{
  "n_layer": 15,
  "n_kv_head": 2,
  "d_mlp": 384,
  "attn_scale": 0.348,
  "bias": "none",
  "tie_embeddings": false,
  "parallel_block": false,
  "init_std_up": 0.0943,
  "init_std_down": 0.0,
  "beta1": 0.9,
  "weight_decay": 0.056,
  "seq_len": 1024,
  "doc_mask": true,
  "dataset": "wikipedia_en"
}
Each number is 500 + 40 x the weight over its row's rms, rounded and kept within 0 to 999. Layers, rows and columns count from 0. Numbers have three digits each. The size before them is the row's rms in percent of the matrix's.

# layer 10 attention query, 64x64, rms 0.162, rows 0-63, columns 32-63
104:483437520500506508450609455463520527529483561455467459480547535485517457556515507553476539537420
093:510499502493498494462501498519505470545584521592468478520578496446554534505534487523527513537500
099:497496554516512493503486394485590483441439520467509452498443488554559511512568468516524477487518
096:524552437525517497546557530479451474536524566480501483513479488487593543505546494523474498564479
114:516505494497470424510490478542493441450512461411505547590512440495470494543511490490527501556546
092:528503509459503480510493457534583539470484495539513536466497502501486367468553498481519509455472
108:454516431445505479437492498518484477467464511514457538466503544565523486491507509487488474581494
101:588516446525557473480422481429464467508497480519449511506547496464481525540475467524538507471468
105:511512532505534436485544498512545448495506531603447473559527493469471515488482489503535487506444
076:558523484587488465481505491533523471477476437506513491436485558409488498437530475421530506458503
098:458565518475499508557510447555432487508448530416499501507515463552526461471549472494518424536474
110:493541429457551434513551515501435453521470502457508505547553502466511494520481479547521473488450
101:513485549482458554444549569517456560516484436485521542507510552484433487487497545455458538517552
090:546557416568495591566507578458422546539481517509507480519514475514535501496479507488495456482502
098:481526475588518479497469561524482506519567598500455484428505525519534489547498493535454463493482
100:494512546519532474549502461504385568472522461507510540517491467530471497510400489439500492454499
108:528557532428485433563502529459492517511519417548480490484502545514514461494463493496500491538452
091:611509524491474522547484445501505531508513515496496503499518582518445545476493533511514599499499
101:421450545460488534471443496486442513508431479494549492506497502519458458514503481464479509453582
109:502521488470470535574469509561513513504494527513489534467472383565507546485513529514511530521570
099:541538543520519476561495502492490508527468482394466496464481494517399487552522469525523480476494
106:407549557481542445520446485568492483506479488522544472573502471487594432519479475479465437475523
092:452416527474569410500493481493473465465484536519490474525462592532518466537449481504448538568416
094:542561450527530477554458486471452502535493415500509516477403593483533537514428500504470528549490
101:507407489510516418507416487519525461443462505516421559493470508496499418540501499472470554489491
096:569458579445492492554492488506527503500514492499498551573456401582496503476530477513506492481496
113:528476538511437564512544497447445573502529540485504498544460581517528410423523488523506533559525
097:556513501540527519414497501535535487512451523436479480518505504517485563447516496511536523473495
095:510437448547503492469479432469495492406540541503486503558594448490556464509485534511590483473491
114:497464435429446479478561509426542489462503391460509541528456471445452489481558515538562529486477
092:478488464487430551480592522486528510504500439526515478472475527451507482482533540469523516544493
084:461474524471498545483522437536391535527467482490489552473544505488517471448516451471514562515554
101:495540577455478565537587544508531548611509548492537438515506506524551498502519493567460482554468
105:421499402487500544489579518495462508489453539453481501414497514535533510504515526519489489562443
102:481432521471485537518526494434447570509565520590487493517505573527523485473419534490471558548499
097:499491537504550411514484450485511494428504472481506463478527558469501439505431503511516499478423
109:470455558507576457553434474509438502463500510503500520523468486570495479557411489476438474475480
097:499428467450483533528510503442479512524456506422522550493451478506450509520552490562485541514526
104:435420500468454439436517483527561441442533480507494537542526493438520428502569507496506493528499
096:498479494505481513513502484514487543527470407502523502473450635422502440465486488444465582500497
117:477480587457463520506478451491575528464453458469539490477383516573498503444556489486493503492536
095:486529577524495507558443493581400535550484541529478504467545505518482450478498460472469540515524
096:525416540485467524440558480432515546485506526518495514434499594504482461515532517500462558522494
090:478487431560471517485508591488543512504580479495531468467481492458519579517463546481474531518541
099:525534473483466462519534577441402508512524460469496514527458557508473492475458514492482498564472
105:401506504516529490477562473523446474516474550408565453557490527494521502496503465508505445531499
100:510476479549532506552506484482515501481530565522513438561520440465595501496499494550521496456485
112:532519492500462457608473481540554479447502522473483534526410475536532458474546512510495511554512
119:428484537424460513498533458500483483473452406472546494562517437490480496499504513472528491500551
086:491538516492560436494498559547499448548458470536464495512473560474485512548441492505414515571486
104:420496499503522523449456521522463522508444557509517485537545514554591407511502499480440410503524
099:539488519571442618494470499486443567497504480406510537494508497511446483499485526475502530508582
102:586484475490486499479573500479463521503533463432494542581543518502452529490491507515550542502493
105:520497526546530508483500504523555477515483583437509437481531530493456543538515505522491489473497
096:512525454549486570483477479523443487518491513489533498510500509469585583438522512489463525496522
108:483410524470482485434549423558563498468462555478481528535534481513479439471521526494524565520467
091:583513466531553531533500494427509518473426481437476463518501492484452531498499497501568528446473
100:529486499498539467475530497432535465524529464544463472540510530434502487472499474532533500505406
082:456531494497435568564481505483504525521508508595528464455513543489449485416517505501509505489494
090:481546466447543436571445436494462476523497498424489488526535472514553487584514461544510491530501
102:499568528472487472566516512564470526515487434513565562512479421515469502486485507443494449451521
105:504530461496484522510535537452477547502486420470547489477472579442498421480505509493501505461514
100:481440528457487525477456543493556533495474504489516539475489446493410472485518517521494541401518
089:520509431447544454482408455504537443498470450529503525470507526476474548526478524510505574502484
# layer 10 attention key, 64x64, rms 0.163, rows 0-63, columns 32-63
101:419450531460529540478495488539450513483449522442465476485477521483447499565483465531515521474413
093:465481523520534506481469494544459377532596531508523532532548573539488477505530507526529514472589
100:491525572515511501502460440532568500492478509417465577497463517497535517459474555573505518527438
095:485542502468488485494468521458464465568513464422459393486463464446496472484467535513500552481437
116:591566435546517507499456519530498390491558516486501580534516502503486463484589511529470567489486
094:508478472530549581536506399482502555408548519516477489494454468521538454503501415506533516532432
106:468525479514524472439546515495502466484497454438517592530554510541527452480487500476390500519463
111:529517453490568528498494494497519530544508528414428509475575524468529523567497407545503446446520
108:461460552531566531482479468503489494468496434531500538479525513492531516447474533452520499416447
088:482477501542554545435477446505470599432555481520501458539431484444516459542494464520521516499461
097:506519531563517528545457463473549475474504485390448491465489494512453397511526477526526443541469
118:538489406486539461461453418494463473529492440489451466501493451554468476540501538483501533465438
085:462457452480514507443519569479448585578434527558519481536482472433464541506544446435488557485497
092:530508472460471563497494487534513545593498495487444482562518526518536511535458500505492516397523
095:536548543466539496447540496500472444547557528513478553523541512556520496553592469460444537504481
104:475536498474504523525531431509504603443529459544533539454517467508454560532465445444478468461546
116:550489501494578522601560442536432472494532491529537437533460469478542473510510515533453445530456
098:557518487500524519486509421500506588467468563502528494495541506523536570498525534527505566516535
095:457457489482433496493457561516513517520404518465484460476507537503483519456475433517568463547519
107:478508516489442544562481545448532488476522519524520493507454491534542569422469482523553513491474
105:597517494522530539505463464496497522522411524503454489466499455555538533503586436494570541505393
111:480472498489437514584469471576495422526574502448465526524460538504506449530477528461490523501483
091:482548501492538475459519480523459436438456459511528473442511478525472507490444580507448548560468
092:546534469465452466546545512520471543501480475477513402463483495415519462575448552549450485530506
101:488515486470492569487498506509484488424562458482476515494494522494506508534493407479428575459418
101:520514584492466522583508513486551508505536489484506513466502508542504486512518504466521465498527
110:505527492472466509498505516510462528483502516560574469495468537414477449414497558503487538444475
095:487467507493471491452481512507543633518473521425493592533490506443508521500482493455494522470472
099:473530431542505550506504518528502466394609497466478544527498526487461506467484503486514445433564
110:549485420516465438522500526484502522489487465548539502566507493502483432507536500543448422451478
093:445484463503466545488506518525459495471489434571549432586432513458495477481478518505506519441474
085:397474483492503511489468482466483557508534542455518493496475525469398472536513362510505472505523
106:505460577463505494576495493517473457595459551513531443495442496491491464483511591530550499541471
109:450511465495503488457509501475493501475442435485495489541480470538463486502471532509443495506447
104:449511517432478504502549485511428487457485483576575444461507512507474579425419544499457522468557
093:531505468521612511529522412536469489406502499525500480488491470487482518533504539556486472562475
110:494545537480491503542528506518523473466503461485465515426524501543474535547481504453463490547523
112:514519475476468475492449560452497489530398497476473413447498472521476498478492460580548504509475
102:495495465558511485468478515523478338465582480550514537551524539528460409495566509503456544493519
091:488455460505489507476516469504473600442485491531540367491443506434470431570473482541490505564510
113:491488588501433477549510501529549568489435511480528532503442506500541497447476540539473487567455
096:461505522511498558491481486495468534518532575504506468480468529513478527490527382474568552520470
095:432487509477533516457525506465450564494458526495486437467485506452496533510493457501489544519469
099:513498476460410498486533624517464458518517513559543459552457474458514563467510539548489537536538
095:569532472468478472494551522519421519555466447535542487523528474467477472498534536461390506466441
096:489518492519462423422433494499513464518450477452484510451498494510427433489504584497508521537491
087:452507513462445525548448497527511463493584509478455456507462538518471522513444569498540503401507
112:576559519501465544557480486486503440434557470518510486504445476485569466433517564532462590497408
100:454454452522448502552437535545495456494477470498512500538450510490445505423475484528539461469481
084:505501491450523468472504520496446452557444461535518464452488473455537508528449570459487600510423
090:439491510466473517475496532532520444544527509399442537494512546481492434505442495460458512519496
097:527519489514456549505520588496525546521469586499503535511523555433456511496548399530507515476583
101:586512420506554466449502446491487558526511502540538537515528480529459505492549519505465551445531
098:547497524516530490425460476511516484517389547469450503478510477543520560480534557476580580563487
095:446489494459435444464474524465533567562512520428496483496498524419467489540463527513492494498594
114:417448504500473563461493508503498547392504506475529554496462498471441500475477465466516523484437
089:537496454505516552506459493470561632498411480446441457475489470442534581493452456525543491433448
092:475466523517535509548510522513482492507501471482490437481482504421493443552471508527516408469518
083:504455520544508511498505472458528511484456499602532454472516498518518482419475503572537465536575
099:579541436513487483577469466493506399504533538403476489470506474497477441512552483565519488575495
098:525490492507472536591507430456510581469517479527484453461451421518516484542481479454553464522514
105:537479391467483500503507455535437559528471490547482408574431477471504459530513489474488518474441
100:522434480475440453518507520457543559520457519575515529493511476543479544476535418467509491499518
099:535497433522538454486517476481527489497490538447497519513546498538526510517473479539446476557524
# layer 10 attention value, 64x64, rms 0.154, rows 0-63, columns 32-63
101:584459537431481475431476524551596475487438483563423515475467511533552464480507484528475536449549
111:544411527497463531467607486587533541512531513523418490526509434492497531521489475533479494568501
108:546548454462487507566485483444504510484445565443431540484478509561484493515482540469458555494540
118:474478510500497539477576473556512454524503521502430492576526451461490545457459477475530515525441
106:528592478451482535533528452560522494516444501551430500536447443530505499487494473499578500519487
090:436511498528532540564518450515457483520421496537482461505485496587519522498484553500376522440501
099:581425494483473530529503537471449477461470500483474514476492529504541612450512537585509497467568
093:459541437435563587522494447487537520479447509460485518528502475509412491448524451529489513522508
104:448489472370504446469505495535481468517437579491511481446478498462565471496508486488574482439523
105:470449449510473416537476440563429501479511527533428444391515457551471535488523506500461493496476
104:455516431427548519534512471591473524524437504522537484529485419519463532517525492452504563516516
098:507518480472480461497463479502432538500459450538479548530591445442633471457543515563510577513528
086:504531540510540533541381528497432465529467415579449507540579412449474480477523499527485488538508
106:495415510471498481553521510535511549510524456540485540562493434497447482485510478560523541500496
109:560450529533491581477468467522435489565504497518522502513536467480516494475487549522495513567463
103:476483449542515552474408460506515517458532456496455545501399519505510482489558507493470515503503
100:526548517462573500491524489583444506561427522548494501540453454550542468511465481490501538425492
107:511449511469481418460471479496596538513550511519453566530448513464576469480482498485470506497514
097:441565544563524467542559538508387521455476546497484522530577471446515502509518552550510508491473
095:462539527442476391537482470547471545483472459522473543572543561488577535451500464473460505474506
095:483513507480524555449478574540435505489473565467487463533511461491561479526490563452435508425467
101:471538548520536570493506494555505545522507442465519520430538586418549509520515582536535505495499
109:486585487500487454519456454420504508552536510510469509597492580500459564484532530467490477522508
097:467451508453514522524412470541444481543489558531465563512488493465490508501490571525522433487472
098:485522471498491441506458527559512499525572452469474447392444609490474561472548451523498519454504
092:493491509466575472483493476465517480459538543499490517462490596448379476470545582463524532510516
099:502472562502484482507543504511516480471482517467547477608509560445502499454549451498514492528457
106:478484463531504510547573501439498500452469568558419491528491474489547410544449454514548586542555
101:491564482496467485457443478492533561506536462518593514467497500538484528540436494565504517532502
107:501501541513540453489389499485484450443478498513546484529493538529531497517455460459486479362458
100:506531463468538473576463433529481490547466475514531441460549544543504513503487479451492516475463
108:532499476464564476471541454439440443515481555440483520484423421494501500495540552453544513502488
097:509488475497524481503523501526478471528481431457492499459481511469513552512468501492492597427493
104:458529514558514478539466476519473527541496449471477497516483465452432541470548514476550489548594
098:522465494431454504502400525494530511501581445519453508441548573488460454457485465497567594536480
107:454530492482447485555529478440545498487503523546430492614544516482495517545459535579563523541566
092:462505564495506521499565509501489509512452453464479429476443553509556467546554460485521477530570
106:500481454511457427491493506466527464512451620554528476515563477529537502484476542472536416569477
099:470466536474500583443509489541572450507534475562585436464529480486504544540493467562455503513494
091:573483560526434520524513489442424495554466476507463550545488508551531560493472484471501530531457
099:492470514481517479466445529462431459479448491548466483472465403480539546509566515498438478471515
097:557500522527504536514522439466533460572510571507531489492486565590542525475460458509491556476484
091:532453529515467494550450455552503519493457384530470499487511522415446561514507540514518575511497
104:462555462499487536511471486490392515497433547529445500459531537450539513526483520467570462579511
113:511560496565484549499469488467518493481486506468467438514522580522476409470492534504519485439528
086:455474505515520555515469484514515506471458407456534521562497455492593530478480508491526518508522
102:571588522528495436542500521501524544539510495505547467564556534465539493492515445541499533534489
088:471397576463520508552445537423468544484539504506528514537501552522471482510530473555492537453533
099:522487554527512438549487485549494498484425513511483538508539502521451503492559495525534611493458
091:452510471406532553486452473484554509444516551521423556511451525474465458526547539488515544508439
092:477494439567484462562553577575469542509520470513519561504437522546527557498466507464537529499502
101:550469534541524411432553536432516473483523486467519477557427537505576544489537512452520476490521
096:485500488522474483508585499586515534483445467564416465557535510440522523493585523437461513511479
102:467591599493523480473496465443495504461480549486447526534463457484479415512482430506400533453560
093:492566491518527507546575509490519447495550561477485524598437519441453560464504519485460451512517
101:481475517490522507435534489444458478503498441521565447586513508454513532493503477445580527467477
092:482515484458567454501504530496495544519511509492459471493444459444491531530574466543474464501556
096:477427520467540488439503462543464444487549516473561518474454443473529542531469475528524501482496
095:478603528479520462455549443408505479486513505436462471493500483474399548455466478514486495481485
089:563570474513529487450448546511516509483445566546545447487492466587517498540449457449543422487499
104:457558478564493518577497509550510479512522477496520460478440463521417540523474512459475561468507
092:443512522480458442537503498492500539495499426445524551478505469416561475547491530469549504509500
108:485600526501502513470604507535526514491465511500471471595524551516466458517528518532512504477494
107:484444464438540425554534515549549485459482541477556521448563496491480410471547572505546562409516
# layer 10 attention output (transposed), 64x64, rms 0.146, rows 0-63, columns 32-63
106:550451542544493501556434489512523489527501437486523439464491491545570562530484530493495497524508
114:531508472501532532523531516499461550554409519529563449530530486552523573490506500509484477498548
108:544520462572399499507472497516479540470502553517450414455483525534507518522456529481543491476484
130:444461479495573526495467551475508502489515502525484524558567495423532534452511486580481545436532
101:585489472461477461547473484538551443519535520492559481546486524478496509447496525561489498535560
086:516569504531516515489488422565498540501493583502527465543488466480466560556494432520537606536449
105:485481461529501425445476565535525548529514493513481433511499516389526493477542524445483533456514
103:504503481594552455523471582482549407455504511514475497524453473479466486492480537500507528476480
096:527455500505487465486420490472496483468563454557576507542480495520478479455460527539559532516437
100:551498478486572469538469545530592577541457560479491588478523511489434515526510489488567492503475
110:532473476527435488474383575523488466419500597490553485471458501496459505482535465534536544508513
090:453495511543533531549507511504488522544567454506460449549479556491532488486472499501585493454577
087:445429548548582516460541413507503448441553522544548502556437538506494477477488520507502508500543
101:494497442560562534513512552465570422494499480493525494550550433486530507469493545512469498514532
116:443514503507491529415547515460415502500588472475468473527505507484428496521622509444509461530533
105:577492498509495516451486567570543475537516490438444481449471498511435504434546476512464561494556
101:503511529549511516503516463537528476486658494528489530559508440538572512474502490505549546521568
113:504500516458437531470494591506512530486464445539453494541528552550586578474507459555496521509519
100:518487453533544547464505460487536507503509515543498469516488564506466507531478444429470502412513
098:484494500446519556574392550513498497449471545485495438563454510459490538533468502550506516531496
096:454542562528571508487491464541525497480499555472393439522519484535529522504559438506534536542521
110:485507442525491494489529479469466541516479506496429494527496466511481556556579506545511579484500
103:427524547488469512578513437517481531412443515470483507477484493460495508558422538494501492514508
095:554513508592494475473525431476571510398478504516503475571506514534489492494453476525456516552441
090:456497523471449494504460497558575487506466490491484580565438475535502496441547494520516586474455
092:512445534529504502480522513473556543442464465503518483480485525489410541496546524559470428492427
100:494448453481464481512482535498467441485549468525561460534495516471417514405545495489417504465479
105:546551561492471474533491396415548532572506525552591486502467510511498589490501496482555503416527
115:534520496492521515563531527449426439495475500542460535426527403520492489617520553465534486519506
101:527516561512498511509486482525511556475566500502492539442479439537532511493440468457427518527421
091:507494464545556490464394500514477499390513542492499521509511484501477494476450507481569437556478
109:517505475507515507483542519586521577442511446506497517476501555560447423497427537513513466473556
089:584522455479467516477486460594523544487524479534525583503497568604548456464549541554515464511475
108:456432529511458506499505548499578514479529616377546527474504516453470475465505537452428494483526
093:457507505491459527516456510499540444501499495521454501530510515533521484393485543532575487547484
106:499540481447455475544549443473508541519428505525483452524472523476478525484497484447559544504518
094:548484436469505457511448484500467507510493570463602439564522426507510532527521541420494540553557
106:412513481560477484576455458519511467451424530479440484476519537499495425513523487530577492495498
102:528527520531519505473513502485414482488462452583505498473466429503468471513569437466519600498476
088:529486474466455471498531486473424510551523500475518493515555573450487497499490473504467437488542
094:481457532492444477498516501540501551540518503541564530480423529557501475518460486476500516525501
094:550566425555489413491472499507462474467498514531512452472547495508537561480527573521523470531473
090:532507495544503547472523500542472527484527497553486459515547550546444488460557476538466510540510
098:480479497456507426482444407443581460441531556533451534483532579505473505547521527524498501430534
113:471461516476503492455519463562488516544582528452409417550436540479448472507563505469500555464435
080:521578503493522470519528482559473550519509503466479527534439507524511492443458472555408514498469
099:518508495492486513541550468585460369448536492532518490498529507529492474434557538423496494483566
089:458528482489571498506522552513476462483538507566504456501506492445514485497488523418472565544437
101:555540476581437498618512502527528494494496536488520456449525520490460493476489482486506582498524
097:538473532512512572479502519429562461525490464509552464479492525561406561509485440530522556499503
100:544550456529459516526515445579568503536522521520459553553517501569596459432533460500486493434569
102:490493502558490429560492495600525465512513471445520473492515526531554425435510533489415462516527
095:508513530537506560544435449521566534536488521486503464461522503498475590485552465593497501514581
107:579480532514534504456526544534491503473551518522535462505493431422514549527492552523488548497585
087:544485481477457549482464486503488472463486486516553531549480521493466476490477530448344520452503
105:421530544486458501513486417508473478456526500433575472501512458503501445439484487591483470442458
084:464442537468494473455589508528573478515450499555579554493466488515475513508481474536545606504549
088:462574509429567544460530566491516502497456410485525550497511462492459428501532468420442514499454
097:486494499463453521420466569588518564484476494528585471548479530494515475562529506514511456497484
095:527520546481467448574490484515483502535535523514542489433480448559528510531459484459532496549506
104:492586486507514516488544417521436515504574558559501533497487454475484500460542503521432569456431
095:537472487563491466472437500423466525478494495477514531522531508471551479486372508549475452473544
091:531482473465447571549503475470474483560446487440507397504506477473516553542457509556522572455515
106:547436448508489589564438567529488505481522482523495518441522584489467493443434442487556568448414
# layer 10 MLP up, 384x64, rms 0.198, rows 0-77, columns 32-63
083:468487428493479567512563567483540486489573511485478509516502528476530606514492547514533509537487
098:495434380505425475522555544528469489513495515527460515530577407460464468453485520496538544559528
101:507503506487515520520456502442415527527577527431471513496481393469475497493511512501516504508594
113:481521488504554520425501469452539511498441501538514487460556512506496538476457437485534457547511
103:572433541547541452581465519500524550446491479478479447565479425535497480485525584502452528554526
096:517507473426494442519530496455535483444563522435504428508507497460564534474472476455494593494514
104:482490600547474494486514513500528510532443502398433495470538500489454513445462552461548474504475
119:473462490501489520427459492503516524473490577558452493487565506479593517461511523454502567595508
090:485544533499520467514420512520488503472555438502551497461442524487531584533507536500448524605521
089:603532461512537457536487536498509474490577497550428482579483533583488453519505531504500459485495
096:448488445500506505511552571536536522531544497579463418535518524525602481478485461447529521471498
099:443395469550536505465442478565477522439491562462487473520570434573539528511496516493492574524481
089:467504514506548480460553479555525512490439543441464512482568423484484556460440500514485526448438
097:463490516426494444564486505548561563548522449541419428442524508536505504493433501439556544500475
087:448508471489508476557518559513430565534455506467511436442556447490555505519475609474451500496517
103:518576601499561492432508520550519527507525476525518455532540497488544478458479501499473521506533
118:574511502479520499489526492522488521489542493521522484457542533552485580490431448465515458445524
122:547506493526515502528472450519505520452574479455516497578475502553630435481447499459561494511541
102:548449505478483532607491536511528554519526495515498485422461490571588564516483491462482529560579
099:441438486485515526441479523483479444473479512469405464516553513500571435504434484437547592517552
072:476540479496508516557437548573512536490467511464444460493481587479447553504514557454507571561480
090:486456516488565465623529519511467503455581470476508460475503484512547536515457459502514500500496
083:547441438519470499504546535483494524456429533567489428483452519453498506483497527461436507508439
122:471487537496509529532438529518543537493544579556472474530540561499508445470461497458464510587475
106:582470539452503534515505558508529544501566529477454494547472465517563462470553482473509445465542
130:576517517506514475458461492568439577432529443465494455506503421405477519511495465488504473485530
117:588539488513493474485513517530479475448470586469426483528487493497524417466456552488564539443498
081:544421597515538409470489506457486522482428459509467455523485533526446507510501505484475594485490
098:487514524486548485551446582522410476487512443551510454549533532448546524445438517441488589492490
111:518475480469500446571478496491488528428536464433460481505501425485457478470474428480514484469553
079:540475521456539471492589517504462502472469548487525467489466534557539544512495511517500582519476
115:559540461480510454532464522452454602523566500509461407561525546570537482464512516499584487534558
095:470536458495546457561460514507530565477503538521506515556537467491477477501495468505576489523505
080:443531473471509455553518478553541486479529504474509525446538483549511448459475467503506472488520
103:508519507512489458466503472523514566441493501511511454546533563485605501469523530452522521526513
100:488477500476521449562508509493529500495588475616484505585543519455553522473481481509517555453546
106:421546469497511525500498520434526481495458438413480522539441510504475520460524480469502467528527
132:536434500482562549453572529579508500510515469441524475463560524508485519478480521504577544438493
068:431496562553548530495453529478539587493533465506455463514473457540478464542421462489528488479483
105:498566518440569507500516519522462489537480493498492446442551504452444605477418526476497487482547
091:495531476438561433452501574519449501500567444504514487493532533476561528493461563464492489593428
109:585446509514542522570454513516473565521516414492489526475544505508494474476418472484527533481497
085:418566557475489513572515520568509471494485502496527452438525542529451466517407480468565472440514
086:493580496447509554549530536449471485505518497544511443545453528539532515477409515475431450514479
097:522455494520531450391461503513441491452483515485458512458525440530493493481432504488573477407512
125:446447472489509445479440496510558462462530543547473515501546556546530553491460538433546519482479
103:511480408462497508509485562490518550495543575435464469456492541528516626480491554516401541553478
079:457464532476486504471478569538552530465510541516514579559503482504488451450508492491409481488528
127:484542513493536506440441497520499508548508457488455468460544464534574551486457438454490504506508
113:475432507499512465455463538572548546453502501540463487458504509474531535473549526437565568460516
087:426478570578532417544475460527458536465490427476558516443529549520515425483499497468490579544488
111:498505469478455522526495533480517505474560495415491474431463438480463526500451488480513448485544
095:481480520482503427477491526499504440498491597514531501478554539549619445494497534439526521502526
089:491474423513550494538493516506450515484539470519518450578540524438501445493479551442509498573455
103:535519466492507538520472535524502535394479463510513465456551467472447530450516458493594526482503
087:528545542446466457437521497514459515448440493528487510448503461492503515442502472493493581500471
099:449595451484444498429498556548555477513482471478446456450501558510546469473529517515517462532534
096:508483568539525510545503497545492465531501500492454489550547484459567508482442511499510524577494
076:555477551435435554532451494545430495440547557505520518575451567454493538480497520460523546501468
120:543547450521523498567510528532453538500563530518472480554518511463437532479470494496506478503476
095:494558483488585487484508547474577541428517454503494480510481506556559535477491523450547505430480
089:436487470464526483526474477493515475515581486554496460411454429471529527490447476477466556519500
091:456441507458488473555496554427589505536524500531494441489475527410544510472468477450427526475490
113:449545467453527486567472442550556498490535524447537447567556537527449514478464551470556457494436
109:458577527442479492511520542509473528450527438407457461458551495481561508518494513423565433505522
079:479534476430493510412479562503548498488520543494581528561551491435532571455516506541564483496481
110:487487513515521484485525475528511511503475536579467493484488514517568411475418546474467481572514
110:485552536512537502489455479571484530478503495435459436539548460452430471500434504501520509545544
099:531475475553496533559524514524516557511492544509477483514535473501498547454461451489519440602471
088:423455515503531466488447497497511477496437527470510453560503547523583401501537499423504548574548
115:415390570512502496504485515539563488510527502534471468440523487547504497468461551491445542551522
094:539472477422616477459517516470455510490549596506463493459442520479486557486463528514488494473516
088:491602473493496496567494540462474570486567475492495454506486477501548502505489487425511526560528
117:422465494487509564523509518527551501537543511463448480504486468525527576481452513469522448530462
112:473464475511529502413452469494525565480514494498468500547499458498434535430472473506561446423544
079:485471532563497566471449474463493534463540498527467443507435502499492526523467498527483631482518
085:458530404510502464572543493499589450471480480561550525509469470495484554513459544507519544534498
088:485529448515467472521549507457547531505601453571479484446444478509500519484508544512533517494523
# layer 10 MLP down (transposed), 384x64, rms 0.166, rows 0-76, columns 32-63
087:467518469594481477454532470507477526538486476447482524444590518477499479445552464506489467484509
095:499464479516432452501628485473523621506532493576513499546520467454495465467503514460471541541482
091:470514477475518572501547416440481520524485496469566475526605484502530489488477513487516549552484
127:468516446482506483520529530518507484565491561564594508551538487500579449519485489467506478522506
101:493475495472462490562507459495443523602467540488509464525502542514397529460555400491517490509499
095:557512501487494522434549451469594469496473504498510457459470567541495446458501426409477482479532
107:451517481389463546466577517537509461514482483510546456538423541484483451518496561584437465477527
112:499523468473470435518457535507465459501506601529477531476487482517495456500522534475466565500488
098:490521413559501524501468513411535480473534425462492487530526441456516546526496449510572481439504
089:530576587539409481582520524519489562511420558534510502502469562486512510520430522484509508542480
096:477476489531536488530521543479498430564482539552472451454470529477521590492516482457494435508450
095:469456506481513494406484428589473510487439480467521559467584473468469490611513541539425535485482
091:558427524495489472521527488523437501529432523513510469480507440538531547490455524489476503464467
096:471454471480478489508544436566498494494551499511500471477550464479402471578576469488510502554506
085:517531454478472537435553472512511468482493423523568580454568450510500467520472494520476523505487
101:468483490507542511550571502517506463518572539478544501539488472481540488525531484532528543512536
116:447457480488485512450524443530471530526451543501453521496500576574486530486541472453572447492551
123:483429434465472545427485579477534487457504534478447489554464436467504492483514461531477549532472
090:586456445443511479520483470474446542527430476517503559502489515540520541543505493494493466475467
106:474455521522503512530544556410465486477504469573514432494465484461477590622462561530540522545445
086:399533518560499526522524489511557488523550487559531516426494530499476478451454528430511447559523
093:553448528518469450524500501490462463461482522518556506475512552593482522469541522510539526486536
078:509554491476518584459559486421559537562533525514498499489491446519526466524479579480476459475570
120:465549519569482527427536506462361492516441490515512503477527413507518432492449477494479454519448
105:571486560483493500523465581480504517504597496550594478557453504503548387549537517464466493518492
126:477474524428535535511449452568482483482478469566554502461498537473496525499492399545528598496512
109:445548515507495509521500535511527501486481544514486560506482517459450513444380531575443530448468
085:470516526529396524498468483446460505506594506465438510475463534505437493470534473439486468462486
096:510462497459469577543447532570534536526502437524531521497511479532479449434619530573538584527499
110:506500547579479505534510509462504575483517505486522484508553555554488602477505529548505516523584
077:394486461551476520508507479559547485443534459561476484490505496497499490434468443553510433491522
108:572447441523540447522512489536501546495528507484502497475457456499501468474519535452483475459488
100:480536503461553556476519456534474527572536521552599527515487569498517561479521521524502499477409
086:515477538485420503489548492493507507575398448510546498441511536447443506435501512598491435466517
105:520544508543461482464526490535507495491530561494518445456457439478544486541588490462497495500464
098:495476462550563490458503521476533475490386463498428553542519464485487455469484478496440484492470
102:501501456443526501456480456506442563509468511469460475562492556498524527542522461480517508554527
111:551518460487512496495512437471432535535428468528593468464537470415510517528468501453437551491486
077:541543488553471505496449525538547409561510502483528511577488453521503519498573548553462554492481
107:513519519479570513477476504517439416525447544439486577467510455516522576503529515540516451509498
084:449441464483591434453481454510477545504509478480566536491542520477546592512501493512468500551452
106:489515510499459407506566485562533518495544496469508515522486506620476470542482452561550566513517
089:509481516509494489462555548577536550555427449465538439493508499484473592531498463526506455476506
085:495477460530514529369487544489523367547534497516482531504519580520484474496566456519539485480527
097:499509448451530524479450504534457468529498493474547534545498419473504545508564604522521543564475
141:512536481475459433440565512500588519466491529454537569459533602465570473493558469463529505542456
104:517469508522436553524499472544448483418515509518561491418519513548431534470521514598500532479476
082:540493500495462513495497458518527446537456419438494548473497518497458498431500491590446482537445
121:449478565459492497427447527565449429551474472517535458452520505517487507549466491474465512474452
106:453530497531504468488540503517448403512495549531504518545464486482471394499554470451401491481503
091:450441502605545537505519568521517470551462510531477515516435545485445443537520466503552534481502
117:543537496440432606474487511459542497499533468562470515489470555528507462463472466491550515470453
088:468553443486444534523496520465508521478496508512595513459478495493529476504516433502508562463566
094:471480484494507501464482449501502555528529501506543515430491540554529549527569447443480480471513
107:549515475542517492515464531484436508506514517497528467412473515504516538522533536485532530509581
091:573505536483427483540476513488478440532547456498506511557487461509533450483507464495445461509442
096:471480434530521545437496471580546430541494502453466582513476552452491494469480464514520497493421
097:478460578469470508544529508508520462533523521489487618500485442481480492501468440458465433515449
077:532454470425449474500450474576469531544481446495549526467530496468461508449479433543494527517439
130:582464496438476555529507532432520464572468514513601463466480508510500484496520460477533579510512
099:576463428496530463446469479401495468536407449458471478487481498523472522515458528497574502452487
091:456463417430564511456515489420472454547540518485553538470481422506542511454491456543503484491486
094:521464471537502458404504486531457548504582530474578477539485503481441543516517486547495451524530
115:484470532491495483421489557467559437560546473430509473576491541500496570531450453496517463470501
127:443585557529513548519579530464513542451523532507474530504492502511469518378482529529462495519519
077:483524511375533488539548445509453540516546510474543465501504488460500529555540518611495485465443
108:486418510512511471421527466446493453514469524534434437461475575427493520490589545488495549519517
110:466541577496477512553575486545483496513563490483510446493507485451501478502458442559564485521506
094:533491457531528434446509449488451503485450444503426497557565448489490498439562435494469457522469
095:418520465593482454531514456503495466433503519512546562504426536493497410601512461497509516515513
113:381506541439460495558511589562513469597461479469482489504452487527446505484454519469439470515446
100:439534503553510523485540545522431420564466531513448530464482522463434484472452467559486479539480
091:543502496470491451450521497475401537529475477578551491540498518482502555599532466509543496494500
111:462540515511546497572543505440514437465525514482492552527454477465499547494459485586461516538444
104:484576495495487469520497509507469577540398461494465592503451456468498548565456483559498495559595
088:501546503490443410483544404492483505580493451489524553511484494568497466530512425493421451471477
089:472531448565547548525529485504532457518503474464510561444451458508518483533492488507549529497594